Weights of a small GPT-style language model, trained from scratch on English Wikipedia: normalized queries and keys, 3045 steps.
Each number is 500 + 25 x the weight over the matrix's rms, rounded and kept within 0 to 999. Layers, rows and columns count from 0. Numbers have three digits each.

# down: layer 4 MLP down (transposed), 576x192, rms 0.0661, rows 502-575, columns 144-191
# gate: layer 4 MLP gate, 576x192, rms 0.067, rows 503-575, columns 144-191
# up: layer 4 MLP up, 576x192, rms 0.0652, rows 503-575, columns 144-191
down502:522505510452521461519504476476539526498437489479468517494522475489470509506483481549527480498484506484480558519524493493492521525462480461497475
gate503:502498467469484476516466519477498546497512508508498480524511473526503516509480517496503483483492480542507499540457532525498463479520483486512504
up503:521439525485500514482521531465474443470489464504506450470503483524537478505531513504540474541514499476529525516501483511486489539476487484532488
down503:493502506471533533482543513512456504499489500484497509486494516460539494508515497471499508509528500493511444465521484502506505474473513529449492
gate504:502489511494512514509459464472496452526474477524483508490518486481475492497479497520469519489527514479506538470496496516510482459539535490548485
up504:509540524476542482537530487494515468504531525495521495502491500497519482501499506501477450516500462538512496525536522522483528533515510526488490
down504:502592497489488544490496484509486532501434510506491512566513481428558557513477492481499486528502491514476489495469496518526496501482486502509504
gate505:524505511504475524513493525494542508478505491534488496490501488517478475519503530493487486506487507478479454473557512504498479495494519519522504
up505:478506494495466504545487478486477524539485450465469490473462479488509490485488468547544564474517476502532529497485484492513534512514482499543490
down505:494514499472482504536466504499520499457499470521488503505490494502502530501504472516457496454454482476474483526545497508508506486500500517559519
gate506:503494476501486531494492506510511516511465524491472454537513533483515496519439482505483531504528530529510509503522496491500494494528496529524494
up506:498523478506502478495466466507522499526506499470510487498525506506519523507493498485509527511495479518481531504534511481467506544471479427527458
down506:516514461463482493495484484447482550485496469487474533534519478518507478512514471515470490492505520505512477457466475532514460456476536500508521
gate507:460505570529491472505487481505493507542445480502526463510485490488509527454490529518501491485457466468508497530503477543527505506529493535536478
up507:499499520476495500505477484516515511543457524469476532556430476510465521500518478503487520461425500484487512524530498507508483570546450516468538
down507:534527544522495554466495523476491516495511461473503479506533506483517437514543505501530508498490509512477524562508483546552543484493541470542520
gate508:508533504567515519543541515522478503518496459513499478504489501513507473504444446540496494490539495510521516501500491488485527479510502503534479
up508:508475471512495516501550516497524486496504485489515506463496527518515500486519556484515511534456516517527515440468473528483538484543498529530475
down508:510476486521508510513486513508509505498483499527528536462544547499478498494522508464464481493496493506506469520509503511516479500516508505510485
gate509:530495456489481467529510447491473500523480528484456532499458555492447501485516522490497494503468507499513513508500462517516522467487488508520521
up509:475490527501503525505516536522520518517503481473502543553510496469491500498525497507493492505500523532476450498475479498527500471479513486492514
down509:510470507503479531490492523499503514531436507449473555529480493466479451477492533504525494517508484504506498512443480482442489436499475491496472
gate510:534501486486482509462535488491508470496491466482474513515448522499522458496499474497494440500460550501481425480508503489499530480435485465530454
up510:487517501531518511495472524479483545512497547481508491501462518493483473408543496472473499539528472492523488528479462524462533493488482489455461
down510:547514462494487500488503496509447462469470471456540506522479514525495528495491499468490524506499503500527485487485481497496473516491522497489490
gate511:502531493545478511488503480528507487476498495516497472460495534526481449497512510461474530508538514502515530481477514507493519536465502479491482
up511:464534494516480512493523513514456426457510472482470496506521468501501501462528541488482492483515539560495484508487494493538482523541541489523501
down511:482476541493468486480514539496524525508527478457506498505551426527488535496455525490506519484491472477487485521567502484491489510523524483491490
gate512:515534552484478498481512497496561501517570508471494486532486509500445488450439514507509506465522475489478497539513508536447501479486473485493444
up512:512560528486506525476528533499523488507488509524462458506500475486447493501454511521483522473518503504523479499538518536500500463492462492493442
down512:517517502484509514499501499500507494497517515492470487524478536473485522481464515536485504485523512505504524511508531531489520510489492500480509
gate513:468520524505506470544517477496445492512506511532529516477512500492485492476542501487477520512497487502479492469527502474504483457530506522491460
up513:525512458513511504470506495509501511498530515520468519459522536491510542486505516490498475514488485513496520511511485471533529529457540494520498
down513:485498482539495518532487455486505557526488478507478492528474499519492456479496544461493433531478485500495561424531511474471471476497536510473474
gate514:516516554504511508511569481502579492544509508521549534512516523477464488451563497490492495506487482504461458472531505516505471540462511475531514
up514:496520491496468481464510485501472465506501496527471521513493495533459545497538467517468494519520486484452499483486532512475472524508483505495550
down514:478488473553478489464523506470508528490515521497546529487540498523506501475507517473498487518490501517465485492484522516499525474484478515506497
gate515:514516475494514512436527453481467518482486521512522510489497500535514527514518474471481509484485497503501508469484484480462513515529539520498493
up515:505491494490543520437511495576460493498479511477453513475513509476495527489475531495497512530453490503542514528485484508499512493493481487506512
down515:498510504539513540494486530490516522529515494510478515504492480547493471472438471517502484508506485486475507516530474501475485504507540473511477
gate516:551465492517498517549521464513471508505502470510470510484527434490537535524502511482474528497548458492466539539551525526454512482519458473493478
up516:506460514463484530471482501503521519495467524520508444497514460499488490503478467502487518502492528523439488543512520488549511542473506527522512
down516:518501516507476496501481501455490532488491506503452524493518480455503503487496479520467477451499513511507485528504533486456498508492556437505505
gate517:492508424488495497497538474474494506510524432538493500487506512519469478512525513498503504499484463535476494499535511506488507510502495459534513
up517:497497502515525510455483490530503510474527515469511475512506512535511494465528502505508488505535476516512496490499458492539525520511535541510474
down517:515493543461502515466545469494470508488450476525496475488531516570511505527523501504526528493493490556488529531468525477503510481492493507479498
gate518:530481476478503487461464509490514481468491480485518472539505480515499477490468508537474497516472536487525490490482525497509456479493501568495471
up518:559496529468511477480492459531508487514512500500496498469502479531481522516499535533491487497514473502473527514485537480491463477521530548504489
down518:516486476484511511516501465518502494528491501491547501527501503494497516511508477503480456505540431512490526517540548499501475486492460549511500
gate519:512510504477470488492498503511527526543474476522490539530505505439503490463493488524528504497537492504518536499483536500521528488522482489534514
up519:481503469493541543521504432515493519494501508529532500506513520517500519476482474493481509508512498508501502482530478493514542484532511521485495
down519:476549474483525473517528468505507480498487500506485518504496470464481488507497531453508491499469462566500559505481529485495497508515474510507496
gate520:505503551502481496498541530511535499477498479508521509510485479455482460494525495461492468518509440524457437512474523492508494508519489490543550
up520:470499537539510491472487480524454494486516492502529481535521536507491468510528456491485510481507513482496474515494415524472519496423505539534520
down520:464516481507456487513499453489522515498523428523480518500445416492473458492496504475486525538490477523500504507483501482509536502480515496509510
gate521:491513505495506496479514484515506509517499466499507542552546498534507491496506489526440527483480511478511515507524494503503435517514496518510478
up521:500492466515481465522549566508501478509491483504517477500486476503491497452526458494493515471486494465481489505490483488501504524509506529495481
down521:443523506469489464483492457515498503481487476513499569502499504504511501484506532520463534502542445488499461548494465503537449493531503487560498
gate522:505491507512531512504506511458508486498501491497488516529496468517494518499504533461504513533491512503505532483484467530482495473509514541551539
up522:514418496501572487524473510506502510534487511475563522478509482539467476506487495474475518491535505521515527478492474499529514517512494507499498
down522:474504468471462521529432509441519506563493509483438475465471540461491469486528463479540492535503506533502500492465483494517501553476509514496492
gate523:478497546527467524514489504491541486477477482510517505501472470476476495485523472512531441489462509517448467480524499488517503496493512518514504
up523:480480543512480525508472495480515506466462508535476491460468488447493522494526518488508503471499489480477464545504494512453475508515471456514480
down523:484509510536524468510432556507512549499482469530452538496451541477530566476503472473522513522510504505506486480453528494506528479509493489467498
gate524:461513476499496442519502499497526479496491506492461500462505495495478500486520513449508455529473478528540582486487509479507485502531531555513491
up524:452507472501555476498490460454480498491486471544499536487491543523444511488459548496484473525500485510477505512513505479498474476545534473538479
down524:486459464480542483531506477499480470497502498483493519469519525461501512468503492516517504449491504515486458485509519463497474461498513483509506
gate525:490495507504458503462513509510506490535538522502495498546539553538517511499505487507511508526466564494475522460494472522548499513474490505523474
up525:488518546486508516491508535501495496498465520494482488506488520538498461487534490488531482550504501482520495487479532516531509521534486523535486
down525:448504529539455505512534487518513472497494470492536519525493526470494458480516500479463500463486528518482506510446503506499478494494483521529449
gate526:503501450506527504494491510508480556518489470484476477481494535472543534509533560516516495554493526532542483540438526529496453500500545512513511
up526:514492510515504574459490508488504536490468556511513503488533525458525498455500491488507492467481513455521494458546501522519503528517473511500497
down526:492543516481539501500519525521507514513489546485477521504498459420513543543455507457481519484542484494529529509519502537447513471509499501505500
gate527:469493524478479526541513510505543444515470480513501483487494530491484466535534510476492516475504483472484503517492471546505479511482466514518489
up527:505474485529511530490505447497480512484512506453493493490537508546484507495484514468503498496505523477495495521498530451486516498473524530483542
down527:474495491480481499531522442483497500505497484494501468476504511529531497509511509465494505471510520486508516492453493496460506503506515490515450
gate528:477511502522462481475514498477511491493534505506501440538485510532447466483469510451506466538518521441452514487438498506458481502454518494511480
up528:551448489520461518525548565509519484502474467490492516493518504497489533521474466460473481450510520554467498482506486499504514490489529503485505
down528:492470496458500510467528530479501503487521510533457543465474501497501480473541457503489464476503531535518491515464484575497536519488511491483504
gate529:494501474517480492540530536472477495532432494534466458501507517494539521523478501508506479566481465506496498519515505496473477490512513508562518
up529:475515476490460480480484488493499505506436461487501488517475476425450490514525538508491493502493549469488502469506514440523446540485539509480547
down529:477494441536473527509487500524500507513453501472485475494509489516463459476495504536457503480499538507527478511466470497508496483494467490524507
gate530:491529471519501520520471537486470511449448478475503441477482440526502480494485512522486499481481513519467485521493509516544509518541539498474496
up530:509479476534484523498503532512513492478436502500562496490556474478527495452466527507481520521449500519460495483479496520516434479469509503481513
down530:458494495499498543504505449503439499500547445532513479463540488497492535494486522460479520517498506490477522480494497513507529501526494535513478
gate531:478501459529461499474514488485500505461481472461489511454553485486517480481500500440503495482475475479498491544459482532507520471527482507480451
up531:482531489495468506516462528525513489464518495501523486516528509517470502490529461442492502463489509464516497535522511454503493473487501472459483
down531:461449533468486465502457478540448507448475499487449513471510518502489541498538479471472504504490486558501533486487464493479491514489503473481486
gate532:502478542528499521471506491492524476534465485518452505513514507483524474524494510508480526468469489505481538504476508493502490492558500490523501
up532:532461440485503496509500472532445493513524498481479460472473492536503520498512473537483530520512463533505489512537453491465528453501487540512533
down532:440499465523504530503517490508467483487497536516434506500526481527475482520485506502541505495477513534532525474497505514473467484531482483490518
gate533:517518555523492495501474492520503514483534466484474468529508496485474515469512522498510486419469495492522482490537513485427472491526533483497498
up533:450484458498522487508473510462534532522488537505525499506450491515525486505524537498512535464497484530516496499527473495501490541467510501524532
down533:502502502485482497509477520502509488523443480459527457499452570517465507481503492470545536499451494465477503528460465507527507504523506491491498
gate534:490540514495481497471541512496521473526526512487513483471483508535508471499484509512507517472511497490478467475515481501557517481527523567516510
up534:541471492477519540436532513535520540469513461534519477520499502495494528504506536460453440542478510525506476475529480541491550501475520503488493
down534:490511474483506500505474529508538510513488548553477484505472510478492515469502554480508500494487485475494490504465475501475481477522512499449528
gate535:503519478479520474489497480470491512505500529476444510508468497457494481484532507496515534444517557525504453495519530501528513498507463519461540
up535:550499475478518471574563510518523495483521491488525470509454529509490510481522502485516505533511550536500493503518479519533491462476481514486472
down535:550526453493502492509495522499466484504505503473477501512489492477538480497486506476483558503511550506537435508524489431500480492513488480496504
gate536:555499485483481499522490477510511510481502471515456489521527506501518475500521465463519481509538494491542509477467484524512484472466495477555465
up536:517489488528525473511485461506490502498469535468460525486462499511534526485534492481513520522460494487509486490501471500450522475498508482490463
down536:503546497477497542503515496454512501472501532499500497485513506465485517491509479488495507531486476534471543504526503488517486508557496507467501
gate537:500517520436512473477485496527493514492551523506525526472474482480485489493501564508480470494477532478548508511520483468481541492487493471521506
up537:532493495487474493541536528497503486516481451432493489473497460539465470521519482551490515538504488524505512492554506562520489495526509538503526
down537:536497524538474482480522532495560536493515500526432521505479468517483512471455506512466507511527485462492495516497470513490503488493485530504522
gate538:513536466516473496470520480504466574471466505487526509505500512478494495480444496492463559522528520476500483515455480517464524499498517506470529
up538:468544523522495520503486472467498476520539487454501481500516484538486466486442487498464480532517518576523462508511507470496535480467521474489475
down538:508476512471512522484505496477475499486506460495494482534501527558467484504485493484492477510516497544504488498473490490460512478501473502470494
gate539:495486523500497519513493480515508529514517521504509464506488519512460496543487490534485532540490489546483498450479510512538514506461508495512500
up539:508523493477500512494488524523521510487471516485505517545458500554478526481498488518532489513463456498464491501515511515483493525433461482490553
down539:522501481526511499502488449518491471513484476447502485535491525539494544517465489464524489499530466498490484507498494484481516500495493524491527
gate540:488514469495508517487506489487518504511525485472482482528427463529462494520535525495505520536474510480508486499453514496517475501529485479445518
up540:508473477530490469526514511536491508513506499518555525529467475513547505477471489498466514475505497516498506538531502496498489534460494505489489
down540:497542499515513500509518532524451502513484497503525506554520529483507484522470516501502540505485479501472528507554516503507496526510536482509492
gate541:494514495495483527524518498521528513480502494499473481499492526470473513509434500479496504461503529467488497511558530488508529499548502502489476
up541:521524503497506533508483480523536466472510451515498497514514473459522503491487516511522495522518457482543492487478513498515520515534512502496470
down541:520540502462455524457479491503484477487515493529529494505469449518396494470496513496486460494486484478537468515517524473498532516481523466528546
gate542:496502540493487514522522503508550496506482535475448481522482492511500485527553517497496517489541489527498477464534488545489543486497508516550532
up542:492517543513536513458528466495537429454493525493498498451435505470494494509518486448462478511491531488543507468468495527576474503469509412479497
down542:507517488514518513478472536510443520491485499455481491511467526464527519495522494484545501550505478517503483504507478498497506507530510494466498
gate543:504541514450480487479502528513525519483511535539461480461497493475449455483452521523465506473503488538471494487513463551506485493499486474524475
up543:498544525471537482496490508488531528504556548543481462561525486503444504474470546503491491446515470510507455533525509525520527513486481465496442
down543:494502496495500497453466518539503488519544507508487510468498497488507507505492509482468533477502513534493513507521470516496478501501498511481496
gate544:509490483478490501526502518477516502496504436512497520508495449492512493521484508539500515475457483510515533504484482462449496526507491440498530
up544:486505528482501521516539545516552518498471469484484563539505510508479496504496486499496485512490473520482508482525498519465469491524457471539505
down544:489520486508464495507504512509505511488488457443502470526520520470536515492539504467484482494474484507479503506504547536520523513471540466517507
gate545:453540547472491459477508472496455490543528459477462512488479504475496482479500500477481548502463515546462529512547540511496450479497510531488503
up545:522479530533555500490514493513474465450495453480511502528478522504475436498504459509478479505479510509493531525477537533566509468452494474449481
down545:498495472508484478522489561479513489490478506511534495525485492488497468519537482492512511472504503478508512469485494511481576504506467499481518
gate546:523493514495515506451480515493473532472481503536507486480493496508485530516476510506486494505524481433508500507506494499468493509506515470503523
up546:527477513503464464520462492467471507487536545507478491514526499493519510547486493477467495516534512492485483506477480508480484512499469508515508
down546:507549467515475489500477501510525475538486515488538538497512510421478522513509505442470531489489446506484473500488505501523544532468480526499451
gate547:489526521526551486533464514520474467515521549520486521465584489468453513483502503495478509496535499471500456528505442498512512484468522494511506
up547:536486495510518495483467492513490503487508503541512501491539554549496426561497505558493496510518461496482527555490521539464501490515502469536518
down547:552480563504498489494510524489526518464528472463506484478491517499468497521541518498485463498514521490505516526509541498517464520495453524490494
gate548:555511516497495502514503491525525494499511502473519455528507524502476525510499507491538494518521503514520487527507487516495481546483488525428464
up548:541499501459527500556480473488517520490492488484484493534510530503476559473471510513544484489510485470538438521499462500499546490566454524461491
down548:520489459516515482528451518517468527527471509500497475492523560503490462499458496488481461509498504503472503501508471530541476441499479462510532
gate549:519524507495499522515484509469488531476513538478465497531474475520488515511477503515510524524498458484483497529500493547511489523534493476529512
up549:510513499504498478498604484558497501483508486519548483538453503509489531509494497561481495456497480526495479530530490529507513528474509495510532
down549:488498537466489515476502501453531496513490491499456493500524528507490480471506467474499503516534498511469523502566539488509487478527482521462486
gate550:516500523509469490446511488480468527477542536491495524491477424483511523472473521504551476465510500501481510497491474475474510504474501531478480
up550:530496526493499461470471492522478524497546512423487514541524513508489471508488502507504492491475554518527515486472514467464486511523507534495502
down550:536477501509501494483452482542490483459498479484535515533483488481543519531467492499548454487474509487501485550524527480501489537499511485480481
gate551:501458520526483470467488518474466548503511508556511485505452503483530485529555514507485501478484504509524511516473490459520491471510508551520514
up551:500497473488493504474463503503528513511476499505541504488524507523516457446502481482432473481526511493530457530520481517472517510448520504480493
down551:526445506474509490532512514509497520471496492497462476501481513486484504455540516526528474491474506511482486527500480499461506492478510506524506
gate552:465472548548544540498475515492537512491467484513470483497456498505452524469483488498542493519500504511506463513475494503511544513539473479514541
up552:501475521486508478497495502485488486475500499523515528453489506502508510531486483529478519496507485506503531456498464461530521500466493522505537
down552:542478472512478463512535527443529516517498475494557520522495530504506541528522506498443510479511528540510485466532490422528480476520544502522491
gate553:505511493519474457524500526448497486487486548520477509503478516502503487504479516484510467505493506504470545486453493534514518524504477492475502
up553:487538500495506452479505502481456474518484541455530490484512482485486498485538507493522538517510472493475467524517499490484509447512473474496510
down553:465525510526482488515488512487568515461518520501510475501489523497518539527507509473507469521515558526541503493491510511524502556479519524498497
gate554:547470473504506474495496499485507530522513477530465455499524505469532510491486489519491512484465532472500492509531468477509488533458497512552471
up554:461514512469483496488517474495467534520441490493514501492500506468491457489493486448534505522514515532490475474519508530486549517546532509461483
down554:552539457484496498486503497522500514524500495537484508513482488507537535514484516487498538534509508464491490497518454510510538511501492507578468
gate555:507504521490506557489469489508466486476513496484514510510496488480494514514538515487515509534504472536503488529474482489467485514488489523478507
up555:503480519466512507477483494508473540444518488501527486501534497537522503445496485471488515472520498471484492475473519514477541537472470496511488
down555:510495455444517503479485502493507495476477504505471532520470529534535485536485475500471451492487502499495496528497526487443525519446485512488495
gate556:530519494496449503511533508535496508522507501459482442464500473500482523546492486507528526466430560516467502490504508552492527521487500490483460
up556:486505496509525481468504529505460510533515489489537494494471497472487456480504534541500501545488525450487497504485468538468509489490486503492460
down556:487481481538517472488522510501532487490483473513511472493473505533511531476493509508527490511458482467460508472551514502528515463480537506515493
gate557:514503519508528520463514544488478441522476513473508497500445491564504499490501470508485516475484494525511503527512486501515501467527483434555514
up557:456493498511469514510522489526461474500488491532535477472500493433540543443498517547506485530494553509471444484486501436490538484503466491473489
down557:471515530474497530459487515534514441516511475520526464433482479527507517516488497486490513510529527485468496489471485491496505483464519508504507
gate558:516493502527527522504437479501499466499488496481502515460500481496461533495462486463522477509523486539504518525528515481517526488510489501518510
up558:485497531528523485526478517480491499506496543472490506483492526450548512492480512496521480486491489481503507486528489479467536491505543473482495
down558:500503514493494517508518480490515481464539443477495497498495517539451523531519501533516499476511531563511527542483523486501488529521453516495521
gate559:506522479495487520435506493476463529512507506517505488535521472554481529522480507492456465457533496505506472544510513497515486468466517519479545
up559:487484512516507493503474472515481517491522486498514493532487527512502545489530470535552503510510485503529464520415515531542514501483477535493530
down559:479508507506491496463485531487492495541474487483459468535470517508517505535463492519535454532500500462501509486464494492540520526441447491531506
gate560:521510477533531478500523520521514455476472501514493495491501478509499468501486490462478495514517536495488528476464484497507537530457503501510504
up560:512479513530486508513524472494468530495523492515462508508471506506523510514493522516495543465504496447493485481485497504503509539517509494488490
down560:510492503490521521474488516533451501553509473528494507500506505500501497488488477487477505495503470465452464474517501528535482442458534470500517
gate561:498522489489497527551508494505507537559508559490525478464475477499516474523529518489500495499500475492490491492469492482475471474483534486501543
up561:454466494509477496482502497533513485489508542484495519490453489490492429545530521483507448516518533478491502535551479517541504518469451481508502
down561:455518489498533502508526546541460500500545468525464493492478532506482498523507524466517483521533512492497481494525461502532520517483430487482450
gate562:516549510555460517515501519499511514494490505492494509517492524459505523468492516483508521480501544476467464541512476472469496496509494517487520
up562:471510459501491512497493516522531525467527555483498518552511491452478446513491520524471519487524464500516499532497504505528513515483475527464488
down562:499530500493520522464486465472529527535477538499537529499496477489484423486490462506477530500491523465510493512509512494529520490482524451484476
gate563:533530511499553513543457488536500467500535509473505489485458530509495500488475512462508449496520492466494510492491525529494521497518510490473497
up563:432476506524547482516494516510496506534456535530533499502549509522492468493456484486529500518450484542498454490515511506505486545481522508488505
down563:483507478475507486494500501521525509485517496491508491503455503483518506492480492497551499510536583473450481492547501504507506460459515484490505
gate564:499457489440496485468501447517494502509518535509465485531519497481498520418516511534478453500528503515462509508502460487522550503497490525499510
up564:496526540521527543513507489521494494514453482476464519478501512511476480494441454490472512503478527481486491464460515520519517480517486509530531
down564:488523518493455486519526504532474534490529508497462542502466494522509514462552481517463534493511499510516489509492502525490489509493501514478497
gate565:484529440509505469482477517499508441513514508479482491498463451511537479510507497500514532482470494502519506514472501513513482483517500484561504
up565:487507481520500475475496532496524460524496512504488488475474504507514494477500537495523500461448476499492549475493486497485487480493501536566472
down565:540465512483484480511464480520502495522503489527504537516499492482504482482448491494496482470471462495469504505548507476486461521460469521506505
gate566:449512564464497477492494450517491521508517539527461513556495498484489494478470511517458508503549489432515521566484441492483528510522529532491476
up566:481509497534536523538524556483555494511495524521568478527515466526480456534500477478497491518522543485484493512536508477517501507503494510498487
down566:515450470490457528435470479527469488495504492469513499474517490524467504512509508487500528506511544508485480511496526498476511478497500487500515
gate567:499507476507532488493459490512452508505530514470534494483486486459462464495485509516511468535502521542492512489479464508464486531488502536481496
up567:510508495508432473485500480479508484493505466493498467513502514511513527502509517550444503518490486497547541531519525517494514458504499474509522
down567:531479523528477482484568515514449471484510535539500561560504503540536469475517481473495474475534466493491528495497505482508500424467514491528498
gate568:510492495503491536472475507461501501494483488489515469504512436516500512498454482536504516484500469497492491494470494465506474474532534476512533
up568:562489500533500506473522474500474495499442530470506507484482501504478485503459481491496531494466494482505524465495477467495548513471498510504541
down568:492479429494494486503526502516515461486491472532491482450500483497503453516508503496522527513467510496546461480512472504486517522457473467482501
gate569:471488493476517474540549469424500514476479463518506495491476493468510542540467537518488489507570450502503513503492506513482461516463520514451539
up569:492532513525499494502469522518466507438523518465458480471485463472482470508500483541517529476489520500496494514463518533480511507499556481480444
down569:488513470523462485445497482516499446486476536514490523500524503530520516460496455470520492500462529501491545485477479538525537484467479502526499
gate570:545515497498562513496510545504487517516500482515490505508529515488520498520472513501490529505475522506515543485481515526476524497459523499533496
up570:497483500533496518466484497548509499484495470507459469478498502494511507477468475477478493528461469453478526522472507495540509522521493515497492
down570:463484498522458503480512518528477512529529498510489518470511534502496512515512520505530486471509519462515534475526491488493505500512492514503469
gate571:527540493503530534463509522472524450497488511527526511526510493468419496503451519528527506429532484515520528498536486485522472456492468479517491
up571:527484473450491488517498520512468464527522571499492480544523466494497465501485505476461479530498444508497501522521489522527515492475454507507471
down571:500514519505493477515480481505481528509514547489529505518527521478526489520532443530501475530479506525483515514500485457508504523496494496473490
gate572:483496504464530533505486457495560505509508518491526485517521526463437520532494525463527465533446473463511482483491442535514515542506485466483554
up572:490468500504486507506520510550441513494460446502503499460504459451486483538490477506528491504513460480550507494505502485475514523485474561524494
down572:517511459502490476522527504497526537476497479541466469492515502469449495524503483541522507499467465473563503491513484495528502531492536487486483
gate573:494504463503562484471489503479497531506488449474517503494497504535526520457502469476487518504515540526526495533467491521532531515458503484482473
up573:528477453501543479440500517496516495534483505567477509477497500518501492483506540540545492450525484508507481492490503528505510519499497503492467
down573:495465539499512509498505464511438487527515484526510484465476507505549524462484499506494544487485509511498519534451489530454484485499501502478465
gate574:544506518559497454522523515510517493485474502516474500476479516488518504479518522510500514517524536518512499481498487495522501560465512487498470
up574:477513512526540482514512465484520496505503490485526463453520479517470468541506522504487501494509496496485493482525481466474487485584480474500498
down574:513476484483466471496531496525495527532531547526541510520522489506536445516486521485512532540522473531480500489511463546511510489504450521449497
gate575:485508472514547527505537520491512480504482483552480509457502488463505531490493500487450471499485460514496485492515522536500471477519504531520503
up575:489504520476512513526526508486515476491498488479527528513498471491488488525509470511478474543499474492498463531455525496481511485521471490521496
down575:527465496474527496508450482470521474470481469492493495490509491537465494524547472475503528489484517515521453502514531530513514508487479480493458